Weights of a small transformer language model: vocabulary 16384.
Each number is 50 + 12 x the weight over its row's rms, rounded and kept within 0 to 99. Layers, rows and columns count from 0. The size before them is the row's rms in percent of the matrix's.

# layer 8 attention query, 448x448, rms 0.0292, rows 0-7,64-71,128-135,192-199,256-263,320-327,384-391, columns 336-447
072:44 56 59 61 43 54 57 66 49 39 55 49 43 64 47 74 58 38 73 41 51 43 56 51 64 51 58 48 81 56 43 53 47 64 61 47 68 38 42 53 52 45 39 52 53 58 69 48 56 21 53 35 32 51 41 26 85 54 39 57 55 31 73 53 39 50 42 53 44 61 48 31 48 46 66 43 45 46 36 35 57 60 47 63 48 20 39 48 63 42 78 52 64 65 46 55 39 42 49 62 54 68 55 36 42 53 30 51 35 29 69 65
080:50 51 53 38 61 32 56 31 54 50 80 53 55 53 63 26 39 28 55 45 57 42 52 38 53 55 57 65 59 51 45 49 49 40 64 56 42 79 76 51 58 42 53 54 55 61 42 44 37 45 48 35 49 49 60 58 62 76 37 34 57 70 76 51 52 41 17 34 68 41 44 51 45 61 46 41 36 46 40 47 26 66 56 43 42 34 50 37 51 72 21 53 69 55 45 36 28 58 58 57 32 39 16 26 62 41 73 47 57 23 63 51
076:35 59 52 60 44 63 58 71 52 57 68 67 42 50 45 59 53 42 30 33 52 51 57 68 47 48 62 35 48 34 29 64 43 71 48 59 28 42 54 67 46 47 69 44 46 44 57 57 31 34 47 53 67 20 40 53 63 56 42 44 48 59 52 36 54 67 37 55 56 52 46 32 36 46 46 35 44 56 49 47 51 63 53 61 45 55 52 38 64 68 48 46 62 45 46 32 34 30 72 46 50 31 39 41 48 72 71 35 47 63 42 64
077:51 45 56 55 40 44 50 27 27 48 51 60 42 59 56 47 43 39 59 60 45 71 40 36 49 43 52 43 68 45 47 51 47 66 46 43 56 82 85 59 47 43 48 48 30 65 51 54 59 67 70 44 39 46 61 65 60 70 40 51 39 58 63 52 57 52 22 52 63 36 64 48 25 52 53 67 50 58 45 53 39 30 36 45 47 25 53 36 42 61 25 41 57 17 51 52 40 56 40 40 46 57 52 55 73 69 55 52 31 68 56 44
084:68 46 53 53 38 40 48 61 57 63 35 49 53 49 45 50 60 79 57 40 47 52 56 36 59 43 51 58 48 57 73 48 25 30 44 50 39 36 30 41 48 56 63 40 47 59 54 65 34 46 23 59 65 44 29 88 57 42 67 44 61 34 30 62 51 36 71 61 48 68 48 65 38 52 36 53 73 52 61 58 43 58 53 38 70 74 72 58 71 33 55 54 39 63 52 56 63 40 49 54 32 70 62 61 30 51 35 47 51 40 62 56
079:39 48 46 51 49 62 64 67 56 43 57 67 48 45 47 50 59 58 58 30 38 41 62 79 42 51 49 48 50 50 43 32 54 87 54 50 59 50 46 60 47 50 23 58 39 49 43 49 40 33 47 53 68 42 60 55 51 66 44 53 43 44 57 35 55 62 59 34 37 65 55 18 35 59 56 53 48 51 26 58 61 51 44 50 57 39 61 67 61 61 49 42 48 45 17 52 38 47 46 56 50 52 43 42 46 47 33 58 43 61 43 59
086:61 58 44 63 66 51 35 37 53 58 47 47 53 35 41 61 63 48 48 62 45 40 24 63 32 50 46 47 42 48 27 47 57 48 67 48 53 48 32 54 38 47 31 54 57 45 42 44 51 36 67 46 60 54 40 55 41 31 45 57 47 47 32 29 42 67 93 61 34 66 41 58 52 62 68 51 54 42 69 51 72 62 36 53 70 59 51 44 59 54 56 48 52 39 48 46 55 45 62 60 57 40 59 44 40 38 28 63 40 51 60 51
082:56 60 53 61 44 65 46 57 32 62 57 47 30 57 52 64 40 48 47 55 57 47 70 73 38 63 44 45 32 52 35 48 56 58 46 58 64 53 77 60 40 60 45 71 55 62 64 31 53 48 59 86 44 53 44 43 56 77 17 36 56 67 47 54 45 55 51 50 50 32 53 26 72 40 45 69 45 43 37 64 30 42 42 44 37 62 47 59 35 55 54 47 65 58 56 30 30 37 52 52 42 41 41 43 60 59 65 46 57 26 52 63
058:47 53 56 78 44 40 74 57 55 53 40 42 30 50 52 50 48 41 55 40 50 38 46 52 47 70 52 56 54 55 41 63 62 47 42 41 45 61 44 34 12 58 47 43 48 26 31 61 46 60 47 36 50 39 35 58 78 33 30 77 54 63 43 59 45 58 43 32 64 62 44 65 49 59 68 49 37 31 52 49 39 51 51 48 63 65 57 47 43 54 52 47 52 19 40 36 40 33 47 46 47 68 49 54 42 46 59 50 66 75 50 67
053:56 55 40 60 64 53 43 65 61 53 61 49 40 53 60 46 59 35 39 55 59 47 44 52 61 34 37 22 44 32 61 23 60 38 45 49 52 38 67 64 34 55 57 50 45 44 55 58 47 36 48 56 81 58 57 57 38 58 32 45 53 53 50 51 59 69 63 66 59 47 51 42 55 54 24 50 64 45 42 23 70 62 72 68 31 50 62 53 60 28 37 62 51 71 41 52 54 47 45 49 59 43 53 60 58 36 23 40 74 34 43 57
054:50 61 52 59 58 66 46 58 29 42 44 55 40 55 49 34 40 61 30 54 62 40 45 40 38 56 35 66 29 27 47 33 63 53 40 50 49 35 78 57 53 66 61 72 39 64 57 23 50 52 68 46 60 46 70 38 35 71 61 51 38 37 30 54 44 51 61 44 67 42 51 40 45 69 42 38 29 64 45 51 36 52 41 57 51 71 66 64 43 46 34 29 68 55 40 46 75 39 69 38 45 79 38 64 72 55 40 53 48 46 61 63
054:35 73 49 72 60 42 57 47 50 52 54 46 41 47 60 48 52 53 45 43 60 50 42 57 40 21 50 55 61 34 55 41 38 52 80 26 64 46 21 64 57 39 50 48 56 48 54 47 48 61 54 42 84 36 58 56 29 58 53 45 31 24 56 38 44 64 71 57 62 40 56 39 62 44 71 60 47 37 60 61 30 55 65 58 50 72 34 50 44 37 42 41 55 56 28 64 42 58 64 74 68 52 42 71 20 43 51 60 51 66 50 55
060:48 55 43 37 46 66 39 65 51 55 40 38 32 63 46 59 59 49 15 68 48 45 67 57 60 67 51 72 53 62 60 73 39 44 60 80 38 64 35 40 65 45 61 38 27 27 55 73 46 57 33 66 27 54 48 39 63 38 36 61 61 37 68 43 38 32 31 66 59 51 50 63 60 32 38 39 48 50 45 56 63 42 47 47 32 47 53 29 62 58 58 69 47 55 33 80 62 51 50 51 39 41 52 42 44 44 47 38 47 66 54 51
056:56 40 45 75 39 53 47 48 59 40 44 66 58 59 39 54 32 46 48 58 41 54 42 51 50 42 53 38 66 49 69 54 37 35 42 63 72 63 63 52 60 35 55 46 55 41 47 69 37 44 32 48 60 51 47 49 60 55 46 47 32 60 46 57 45 70 35 28 47 52 52 55 46 69 28 43 46 57 25 57 39 43 40 42 44 43 45 36 39 63 55 61 47 38 47 48 60 46 65 51 49 68 74 44 74 33 67 38 64 60 39 27
054:55 61 57 45 35 61 75 50 56 61 34 60 25 66 57 36 53 49 51 48 50 70 59 52 62 76 63 67 50 47 61 58 77 48 39 73 62 46 50 41 69 53 40 53 30 47 49 50 61 66 34 65 48 44 24 37 61 43 50 50 42 33 77 57 31 33 51 51 73 61 35 72 52 07 46 24 46 51 50 69 51 37 70 49 51 52 38 52 67 64 52 50 48 50 35 67 65 27 56 46 21 33 60 61 36 42 59 51 43 44 58 70
051:49 54 24 60 59 53 42 63 33 43 35 59 68 27 64 63 64 52 45 48 44 64 42 60 29 64 32 38 51 48 34 46 43 34 29 59 39 55 59 62 63 57 54 54 62 43 51 39 57 48 50 50 50 47 58 59 66 49 40 44 37 52 47 36 57 48 15 22 57 41 69 43 46 44 58 75 35 55 45 78 30 59 56 46 40 61 54 41 42 70 43 52 46 43 55 46 33 36 47 24 28 70 32 31 62 54 50 55 63 51 29 46
073:25 75 37 50 53 50 25 61 50 35 57 37 36 45 45 46 60 49 82 55 53 45 54 37 48 47 49 71 59 20 59 50 53 43 28 71 92 50 58 52 44 31 23 27 51 58 41 49 51 52 55 52 55 53 45 46 52 63 55 53 26 57 37 29 39 52 66 50 54 54 40 52 58 54 67 63 51 60 64 52 38 47 58 41 54 47 53 45 43 59 53 49 47 26 67 50 48 64 52 45 66 61 51 39 52 33 63 69 56 73 62 50
086:46 57 48 52 19 63 47 56 44 62 30 47 47 46 32 50 50 56 40 39 53 57 39 48 45 63 68 43 79 32 53 44 53 39 57 52 32 47 56 30 57 45 32 56 30 41 50 39 61 46 54 45 53 37 41 34 52 64 47 45 60 46 42 59 51 66 31 49 39 33 45 31 52 40 71 46 45 64 54 63 46 53 57 50 51 41 56 67 56 55 61 52 61 49 62 67 55 42 57 22 43 54 50 53 56 62 76 52 44 69 47 19
084:67 57 39 46 30 67 44 37 37 67 55 55 60 42 44 35 39 35 61 44 62 61 50 49 56 59 51 40 74 51 64 43 48 43 64 66 38 38 49 41 60 43 45 48 41 54 32 42 42 53 64 48 73 48 74 45 66 51 49 41 73 21 52 54 50 68 60 67 16 63 35 37 48 45 48 59 37 60 44 57 52 39 76 39 58 48 45 58 56 39 60 52 79 54 52 80 50 38 48 25 46 48 55 51 56 66 49 38 44 42 42 45
080:72 42 67 65 51 49 48 54 53 46 60 43 19 43 64 52 53 56 34 44 21 37 55 79 60 66 59 44 52 49 49 73 43 41 47 34 48 44 47 53 46 36 47 73 42 61 53 55 43 46 65 65 42 37 54 54 58 37 51 44 43 54 52 73 49 44 42 47 38 55 56 27 55 44 49 45 48 35 59 45 31 50 50 54 51 55 55 53 61 65 55 58 72 49 43 49 41 39 39 33 29 45 31 62 62 65 64 39 38 59 40 11
084:51 52 37 53 72 37 64 56 54 41 43 42 55 53 52 65 75 63 32 63 59 35 50 53 53 30 40 54 44 48 67 43 45 52 77 51 37 58 57 63 43 47 61 44 72 23 43 38 43 43 22 54 25 58 54 46 48 55 40 62 57 64 62 48 70 35 65 36 61 48 46 74 43 63 49 35 59 45 54 77 52 52 39 59 42 42 73 46 47 54 53 58 33 56 37 42 27 46 41 76 57 45 78 56 56 52 33 41 37 49 56 58
078:51 56 38 41 54 31 44 35 41 31 59 55 51 47 55 42 47 45 52 70 30 59 68 20 53 38 32 64 48 51 60 46 49 44 49 41 61 50 54 53 25 45 65 39 49 39 51 49 59 62 34 52 58 53 32 39 31 38 78 46 51 23 61 46 52 26 52 51 43 59 55 62 45 51 53 72 34 40 38 58 74 44 40 41 57 39 44 53 36 49 49 58 34 66 40 37 60 53 48 67 60 52 52 40 62 53 54 64 55 45 46 65
082:31 54 36 50 54 48 53 51 52 35 58 27 52 63 51 61 64 54 49 29 43 62 70 30 45 30 37 51 32 55 33 53 77 63 41 58 42 46 40 63 29 61 67 50 52 63 43 54 45 48 41 44 51 47 32 53 54 52 68 48 46 53 44 52 37 28 63 41 85 40 62 51 58 79 36 42 58 33 33 42 49 45 50 53 47 63 64 40 33 54 71 34 45 79 48 46 36 65 56 65 61 54 65 51 46 45 46 39 60 44 51 50
073:34 63 53 41 56 52 34 49 44 55 47 53 44 41 50 52 65 35 47 76 59 71 58 33 47 48 40 53 53 29 53 49 57 40 47 66 68 55 63 48 33 39 67 51 31 51 51 53 66 32 33 55 56 74 38 49 36 42 39 47 46 57 57 50 62 41 51 57 52 43 46 56 55 61 42 46 54 48 51 63 50 49 54 25 49 59 60 45 48 57 41 41 44 37 39 75 46 62 40 87 72 57 71 51 28 32 40 86 60 64 58 59
052:62 64 39 75 36 86 50 76 57 42 53 56 34 46 59 45 35 54 46 61 55 41 35 68 53 47 51 49 60 44 43 57 71 36 26 35 36 37 53 49 44 57 40 33 49 67 55 48 35 35 38 43 42 65 53 53 56 48 70 51 47 37 50 72 36 53 47 57 41 57 61 42 50 50 63 54 50 33 41 47 14 47 28 49 35 59 53 69 43 43 35 51 54 37 50 28 46 53 47 46 34 55 26 50 69 59 52 49 47 54 49 61
053:55 43 47 58 75 54 61 38 65 57 56 39 67 45 57 55 34 63 64 48 59 40 45 47 77 42 46 51 64 48 44 30 59 31 75 48 38 57 64 54 24 40 36 50 46 38 49 44 59 79 50 58 83 54 46 33 46 52 29 52 69 44 55 43 45 49 51 58 48 60 42 52 56 46 33 41 63 39 43 44 30 45 61 78 53 64 47 55 62 31 50 38 72 34 58 29 63 15 46 45 52 61 52 49 43 56 50 55 72 48 41 51
053:66 36 52 54 49 63 58 57 33 48 56 48 48 36 47 38 41 62 42 50 53 58 57 40 54 59 50 66 32 24 54 43 56 49 57 56 44 36 49 55 50 47 52 50 61 37 42 44 44 41 48 25 52 54 60 69 53 39 49 73 35 44 50 49 62 67 58 40 40 25 61 63 39 70 42 58 41 54 45 41 31 61 25 71 45 78 42 47 43 49 31 47 41 48 37 32 65 67 61 51 43 50 39 84 57 66 45 37 26 41 51 37
054:77 70 58 48 39 55 69 58 77 45 48 49 54 47 60 05 45 44 48 51 53 43 54 67 40 47 49 44 43 44 51 25 56 36 57 25 39 33 70 49 48 52 53 61 51 44 47 23 37 63 61 58 45 48 48 62 52 54 47 51 22 57 58 35 60 39 44 51 37 79 63 39 63 44 56 56 42 60 48 32 28 50 58 55 53 55 57 50 39 71 58 50 70 39 63 41 57 30 60 60 69 65 51 54 36 58 47 42 52 47 65 39
063:32 54 57 26 41 50 43 74 48 48 34 40 52 51 53 43 38 38 40 47 42 35 60 37 72 35 47 68 43 56 31 35 51 63 52 45 42 30 55 56 72 37 54 69 40 47 68 66 56 45 39 75 61 66 59 36 80 58 63 44 40 51 87 63 44 58 76 51 69 37 66 63 60 29 46 59 50 37 44 62 62 63 58 54 36 36 60 37 49 59 43 67 34 56 40 72 65 63 42 62 43 25 51 39 44 50 55 37 56 63 66 63
056:45 31 44 68 40 44 40 27 44 51 36 61 45 65 49 34 48 83 59 44 43 58 51 48 35 51 50 55 59 48 74 93 20 43 40 48 56 57 25 45 36 55 43 30 46 38 31 58 61 45 54 45 32 53 43 56 40 39 71 55 53 59 63 63 29 64 45 28 73 51 57 34 42 54 50 51 44 64 39 64 64 45 39 27 70 52 49 39 67 46 41 61 59 40 48 43 47 64 41 48 26 45 44 41 35 50 65 49 23 58 46 66
061:52 46 51 48 65 48 48 64 53 43 43 51 59 65 50 73 63 58 39 42 36 53 46 52 50 50 27 55 46 31 54 66 53 48 40 66 40 53 60 45 80 35 58 43 45 67 75 59 63 51 26 62 29 59 43 41 67 58 44 42 61 48 76 59 58 37 56 53 50 40 38 65 40 37 71 41 39 39 62 70 37 42 27 36 43 47 63 39 42 53 54 41 38 68 37 66 44 35 33 49 21 50 63 45 31 22 40 49 37 48 60 54
056:40 44 43 36 50 58 44 42 43 45 37 73 43 45 24 38 48 48 36 55 58 66 52 58 49 52 44 57 50 60 36 57 37 30 34 56 29 60 45 46 60 52 48 49 32 44 55 37 54 72 51 39 63 42 60 62 55 43 85 40 64 44 59 50 40 87 50 25 65 50 44 56 44 53 62 56 60 35 34 67 47 53 59 31 44 62 65 63 44 65 30 63 32 38 49 64 48 63 44 51 41 47 38 42 53 61 28 45 27 53 47 37
067:42 52 44 52 64 66 50 45 41 33 49 46 55 51 33 51 42 50 46 36 62 44 48 71 53 70 53 33 56 39 68 55 46 31 59 58 42 61 52 48 67 32 47 40 58 51 43 64 52 52 53 59 47 27 44 52 74 43 43 39 67 60 54 43 38 63 32 80 48 45 45 37 65 57 45 60 62 66 58 46 63 38 45 46 33 48 79 57 72 56 59 61 46 70 37 58 67 72 58 51 54 45 73 48 66 56 62 79 52 59 53 60
077:64 59 58 41 41 47 42 69 29 61 39 71 48 54 39 31 51 58 40 45 50 44 52 58 47 59 57 46 53 56 54 48 25 42 50 35 44 48 64 25 64 36 53 36 44 58 34 53 38 55 64 61 40 50 30 54 48 51 36 37 66 51 61 52 34 54 38 45 49 53 46 47 49 44 60 40 44 76 51 25 47 54 45 39 60 51 40 60 59 56 53 37 82 60 78 62 61 47 61 31 41 51 34 45 31 58 46 42 67 31 52 31
071:72 38 68 64 24 48 45 53 47 79 52 74 64 60 37 40 10 51 41 29 63 46 51 66 66 70 40 51 52 43 46 68 55 52 44 48 50 38 31 52 38 54 52 23 35 45 25 63 47 41 58 26 40 37 41 54 50 63 36 48 64 57 47 61 68 54 32 62 48 59 62 41 49 46 29 42 46 73 50 43 46 51 45 28 51 58 46 38 62 51 58 48 65 66 54 68 54 48 51 42 44 51 52 69 45 67 61 42 54 25 55 52
071:37 51 41 36 72 48 44 70 48 73 67 47 41 49 66 68 61 50 50 49 56 40 49 52 86 75 52 43 61 58 61 49 50 64 53 37 72 63 41 63 48 59 48 68 50 61 46 66 38 38 53 30 31 48 50 50 45 61 59 36 52 47 65 68 61 35 53 51 32 58 63 61 48 45 76 43 72 50 47 43 51 44 38 53 66 46 42 32 63 38 29 51 62 17 57 49 35 39 56 58 50 47 44 50 55 52 59 30 51 59 42 56
077:36 40 36 59 49 56 66 52 52 31 53 35 35 59 70 59 46 25 61 62 23 43 53 38 35 23 54 36 32 64 42 33 44 43 42 58 54 64 37 69 55 36 66 57 56 45 54 45 47 30 54 47 61 49 47 46 43 43 55 52 32 42 38 63 54 63 61 51 39 50 42 55 57 47 62 58 68 34 30 64 54 55 42 57 29 67 55 50 22 61 59 51 44 59 44 50 47 46 59 75 55 49 49 53 65 39 32 59 29 58 61 37
075:55 61 27 40 61 42 73 08 37 49 45 42 47 35 76 55 47 41 41 46 27 62 39 27 40 29 56 40 60 69 46 49 67 50 42 56 60 56 59 55 64 52 45 37 59 81 50 27 60 40 75 48 78 45 52 61 59 45 56 22 53 54 42 59 70 59 52 75 68 54 58 38 46 47 43 54 56 58 57 57 46 55 45 51 47 68 35 62 37 58 55 54 31 57 41 43 60 49 52 73 47 35 64 42 58 62 37 59 61 32 58 50
079:56 34 43 53 37 40 74 57 41 45 63 27 45 43 67 54 56 48 52 51 39 73 50 42 52 39 65 66 61 47 57 37 68 55 55 60 49 57 43 65 29 44 34 61 28 46 45 34 45 58 70 31 47 52 45 34 56 45 59 57 59 58 58 50 70 32 53 61 76 50 50 42 45 71 32 61 71 23 45 54 48 61 57 34 50 58 51 56 28 48 57 48 31 78 44 59 41 54 44 54 54 50 54 57 48 57 44 49 38 35 51 61
071:48 45 47 54 49 39 39 43 50 50 20 50 46 48 44 15 46 29 45 56 64 47 67 42 53 13 44 62 42 37 39 60 40 69 47 53 48 62 51 69 49 47 42 54 30 71 53 54 67 63 65 58 44 43 45 38 65 60 50 46 69 53 61 27 31 44 43 60 56 41 47 60 66 61 57 58 53 65 53 45 44 64 46 52 30 46 34 70 48 36 33 67 54 47 55 67 51 59 42 47 53 44 62 37 51 59 50 37 65 36 48 67
096:43 64 63 68 51 68 67 25 57 42 42 47 34 57 32 46 54 69 34 55 49 59 46 48 59 54 31 37 66 21 47 68 37 37 47 70 53 67 43 47 42 48 77 47 48 49 54 42 65 57 61 53 46 67 45 38 43 44 45 49 37 29 67 50 45 39 47 48 48 68 46 43 81 48 63 53 49 57 71 28 47 52 35 57 40 39 49 38 46 41 57 26 42 57 23 43 60 35 34 85 60 61 35 46 42 57 41 23 71 44 56 36
112:26 46 57 34 56 48 47 58 28 46 51 56 39 48 73 37 65 31 43 27 36 21 80 73 76 72 48 43 56 57 67 33 41 65 31 60 34 81 45 30 50 48 31 42 46 52 65 51 63 35 73 51 70 59 29 56 49 51 41 36 30 49 52 67 65 51 66 34 52 17 50 49 51 41 12 46 64 53 47 52 42 60 48 39 73 39 38 36 49 40 55 40 53 61 50 48 38 35 53 49 53 42 53 37 37 28 64 48 69 43 63 44
114:43 56 70 27 61 40 43 77 49 73 48 56 27 45 84 36 49 42 66 35 33 36 70 78 65 42 51 50 51 40 55 26 57 66 51 52 37 44 54 18 56 37 43 46 20 39 44 44 36 44 55 40 40 49 57 49 74 41 47 57 71 61 53 54 32 50 40 58 58 56 72 37 42 35 40 64 76 62 43 59 17 50 59 36 48 62 35 41 53 74 53 41 56 60 44 52 41 43 43 28 55 36 46 31 57 27 59 57 40 36 64 57
113:33 44 72 62 57 54 54 56 67 27 56 59 59 37 36 43 37 36 62 52 40 50 41 50 59 39 39 41 29 56 53 55 60 40 44 52 46 67 39 61 19 52 50 53 44 78 41 61 40 49 34 40 55 31 67 35 34 57 48 53 56 43 39 49 49 46 28 41 62 24 28 40 55 73 58 44 38 50 51 73 38 56 54 44 22 48 39 33 53 38 34 40 53 44 29 55 38 36 59 32 62 49 50 45 63 58 52 78 51 63 56 42
109:71 55 56 39 42 54 36 36 45 61 41 40 50 48 49 39 51 47 62 59 71 51 40 42 44 50 41 51 46 45 48 37 42 37 66 44 52 30 58 31 48 51 64 22 58 34 49 28 47 76 42 52 56 42 61 69 54 60 71 73 60 42 36 44 63 38 54 62 55 56 59 60 47 55 63 70 49 46 42 46 49 39 83 33 47 67 75 29 49 73 31 54 53 43 59 63 49 60 64 49 69 59 64 45 44 65 39 63 38 66 58 42
113:55 43 68 59 32 46 50 45 22 57 60 47 47 46 93 31 76 71 35 70 45 31 53 59 59 54 62 34 57 54 60 41 40 45 40 66 34 28 48 54 47 63 32 50 49 19 45 47 32 53 47 51 80 52 63 43 26 55 37 63 64 45 58 45 51 35 62 62 56 50 48 66 50 65 46 59 54 30 54 51 48 30 29 54 56 71 50 71 66 85 66 37 55 55 24 43 41 29 53 44 44 48 49 55 35 39 68 34 44 59 63 54
109:43 48 49 50 54 53 54 18 40 49 77 37 66 61 63 32 83 51 51 67 66 51 28 46 49 34 54 35 60 69 54 51 43 42 57 62 54 55 57 37 29 34 58 46 55 48 35 57 46 45 52 56 53 46 38 62 55 56 47 64 58 40 69 32 46 40 52 43 52 76 50 49 54 43 52 74 47 29 55 41 58 32 42 78 80 48 56 81 31 71 51 52 56 54 59 57 56 28 41 65 30 46 40 82 57 55 48 81 48 64 40 41
112:39 53 40 56 37 67 54 63 39 61 50 49 22 45 55 52 58 50 61 75 50 51 38 76 53 53 54 40 20 53 65 54 57 50 51 50 38 58 52 48 36 44 30 65 42 45 47 48 43 34 56 63 65 68 76 46 67 58 63 41 43 39 48 58 41 53 76 78 70 59 49 49 49 54 47 33 51 35 44 68 58 49 42 55 61 81 50 41 54 37 32 72 37 40 23 60 64 35 59 44 50 72 40 45 65 50 52 46 54 56 32 43
067:64 64 66 46 49 45 46 66 19 60 59 62 27 50 49 58 43 44 28 56 36 51 64 50 48 46 58 62 35 60 62 52 45 42 34 24 54 35 53 50 50 49 44 55 32 48 47 48 38 44 50 37 28 53 45 41 69 45 50 62 59 54 38 44 53 45 55 40 47 50 41 39 64 65 69 67 52 41 74 53 32 58 45 58 55 63 61 39 45 66 29 40 56 69 50 40 43 47 64 60 55 41 62 43 54 69 55 53 41 50 70 50
069:56 60 43 61 36 42 50 56 38 44 50 58 50 41 47 53 51 52 52 38 42 63 57 46 51 25 73 36 52 56 58 39 55 28 36 81 73 66 52 26 45 53 57 65 40 62 54 64 62 37 20 50 44 40 63 44 38 44 47 51 45 61 55 36 52 55 47 46 63 56 41 35 37 45 34 36 69 30 55 24 83 34 68 33 58 67 39 62 35 28 42 68 53 55 79 69 49 56 41 52 46 53 54 57 41 55 68 34 42 40 48 37
066:57 45 35 34 34 55 40 44 74 57 55 55 43 51 34 39 59 48 50 42 40 51 74 50 37 41 68 52 68 34 50 64 64 29 34 44 47 40 66 44 39 48 41 54 47 54 41 32 58 47 45 29 56 65 69 67 60 29 48 43 43 67 38 63 24 45 60 51 40 46 40 49 63 50 27 75 18 26 43 51 74 33 61 64 62 50 47 53 49 45 61 60 48 71 67 70 46 56 51 45 31 46 55 50 44 56 54 47 52 39 54 47
070:24 51 30 53 64 51 47 42 41 45 51 64 40 40 62 43 49 69 58 44 63 43 56 54 44 53 42 24 55 42 57 80 46 65 51 89 39 55 59 52 47 41 50 55 69 52 41 52 60 55 49 48 42 52 58 48 48 51 39 68 42 41 22 35 47 42 51 50 26 48 54 40 29 44 41 38 32 50 44 50 60 50 59 51 34 50 24 59 66 45 73 42 63 43 41 64 71 50 40 39 67 67 44 56 39 32 67 68 72 40 34 70
075:53 15 40 46 44 48 48 51 57 73 42 28 61 52 50 51 31 41 34 41 66 48 45 58 67 45 32 51 50 52 62 45 57 61 70 29 41 53 43 47 63 44 36 55 57 38 58 60 50 57 71 45 41 60 60 48 41 41 46 53 72 45 52 67 52 66 64 52 35 39 60 59 46 47 50 37 62 72 62 64 55 68 48 48 67 54 70 39 67 64 38 61 61 30 26 48 41 34 56 52 44 77 49 66 63 54 31 36 57 71 63 64
070:57 54 61 49 48 45 32 56 64 73 61 65 40 65 55 51 52 40 53 67 53 59 52 58 43 39 51 64 54 77 59 61 55 38 45 37 49 59 50 52 41 32 67 44 50 59 43 35 34 64 51 49 51 62 56 47 66 44 56 52 56 29 57 65 55 55 43 27 59 50 52 53 57 47 65 72 43 39 40 74 53 54 38 62 64 59 56 56 41 60 55 38 51 64 35 24 36 36 52 78 42 31 55 47 50 39 45 50 41 38 64 64
074:49 44 46 55 74 54 38 47 54 47 57 51 60 60 70 47 46 38 54 39 36 37 50 56 51 47 38 52 45 55 32 67 41 61 75 40 46 32 39 51 42 34 62 28 59 45 44 37 40 34 37 53 53 55 31 43 51 47 66 50 61 36 36 68 62 63 65 33 59 33 39 52 60 72 85 55 64 32 70 54 40 68 40 70 61 50 61 63 56 70 41 45 31 60 50 33 32 24 62 49 67 37 65 46 55 34 46 33 47 57 50 58
068:72 55 64 58 47 53 52 42 56 49 36 51 39 27 45 51 53 63 51 35 46 63 54 49 39 53 55 55 50 43 49 53 56 36 45 33 55 67 54 38 40 28 25 50 54 35 39 48 60 50 29 62 69 50 47 58 62 51 56 49 34 55 40 43 40 43 53 47 50 45 58 55 73 48 60 71 52 49 69 59 52 66 52 65 73 77 45 49 48 56 53 65 45 60 53 48 57 49 38 70 23 57 59 43 57 62 44 38 56 53 46 39
# layer 8 attention key, 64x448, rms 0.0306, rows 0-6, columns 336-447
056:33 41 40 46 55 39 46 63 52 75 72 53 41 56 60 54 31 55 24 60 54 52 55 52 47 44 41 55 37 83 54 39 54 69 67 21 60 47 52 78 47 55 44 52 45 44 35 47 34 39 23 59 49 50 70 43 51 47 54 14 49 71 43 61 42 68 56 33 70 32 40 30 49 52 48 39 28 39 38 55 70 33 51 33 39 32 37 53 30 55 48 47 50 57 67 68 35 57 56 51 50 34 66 56 45 42 50 62 55 38 67 59
050:42 50 62 53 59 46 51 55 53 47 44 35 54 56 23 59 62 61 58 53 65 46 63 62 35 38 46 99 46 34 33 73 47 55 46 58 47 52 29 45 63 64 38 37 72 42 56 48 79 33 65 57 45 59 46 69 57 34 53 59 46 50 52 68 53 40 34 43 46 66 52 68 40 39 51 27 62 49 45 59 41 49 47 39 49 35 43 29 59 48 43 22 55 56 55 48 53 52 32 38 61 66 30 47 56 46 49 56 66 74 35 54
059:55 39 45 58 63 54 44 48 54 61 52 53 44 40 42 68 59 27 56 39 70 62 32 57 68 39 63 66 51 35 55 62 53 39 45 42 59 63 49 67 31 40 33 56 67 40 68 65 43 51 53 48 45 72 35 42 46 63 45 36 30 68 49 64 52 49 54 51 29 29 55 60 61 51 33 44 39 51 59 43 53 40 53 45 50 32 37 53 57 43 62 33 44 52 42 33 55 77 47 83 57 50 41 40 56 47 64 37 47 42 52 41
059:39 36 39 21 71 38 46 55 55 60 38 45 70 37 41 53 47 63 61 58 55 46 51 41 38 46 66 56 33 30 42 32 40 67 53 62 60 36 39 46 53 46 45 41 64 40 63 65 66 42 51 40 41 50 48 75 66 52 62 37 62 77 44 58 58 51 47 57 58 55 43 97 44 49 53 44 50 76 58 56 51 32 42 49 32 53 39 55 49 57 50 52 55 40 56 44 55 44 40 50 55 42 46 28 52 33 51 49 51 38 43 57
058:36 56 58 49 52 64 40 54 29 64 39 43 53 46 62 44 46 57 51 69 47 54 46 48 57 61 55 19 53 35 63 44 56 41 25 39 72 37 33 38 44 35 51 74 43 36 44 38 34 31 41 61 43 53 52 37 54 35 52 49 53 49 52 26 49 34 61 62 46 29 53 59 63 60 43 55 54 64 46 33 59 44 33 55 71 39 50 61 23 75 67 42 47 65 54 46 33 69 59 49 37 48 48 58 41 42 46 32 49 48 53 39
064:29 63 49 25 51 64 53 56 49 34 42 43 46 53 37 49 45 40 49 49 62 44 18 56 46 51 38 65 64 49 49 69 35 39 56 40 48 41 46 31 53 29 52 68 60 52 64 61 80 47 78 60 33 32 47 53 34 28 41 47 48 36 48 35 41 60 57 48 42 40 24 46 64 40 62 51 63 39 70 68 46 34 49 47 37 61 72 59 36 51 29 64 36 54 62 43 61 43 59 60 47 41 53 41 37 52 54 51 44 49 36 54
058:48 53 35 58 38 46 45 35 56 47 47 60 38 64 30 59 47 28 52 45 48 55 49 56 33 42 34 41 51 30 53 47 35 53 44 64 41 44 67 85 68 51 45 59 66 34 28 54 54 41 49 51 62 42 54 42 33 51 65 32 52 55 53 34 51 39 52 59 34 47 67 63 49 63 36 54 30 49 32 40 34 49 55 64 40 77 46 76 34 25 44 51 56 54 42 64 64 56 29 79 58 54 56 43 50 63 60 45 58 56 35 39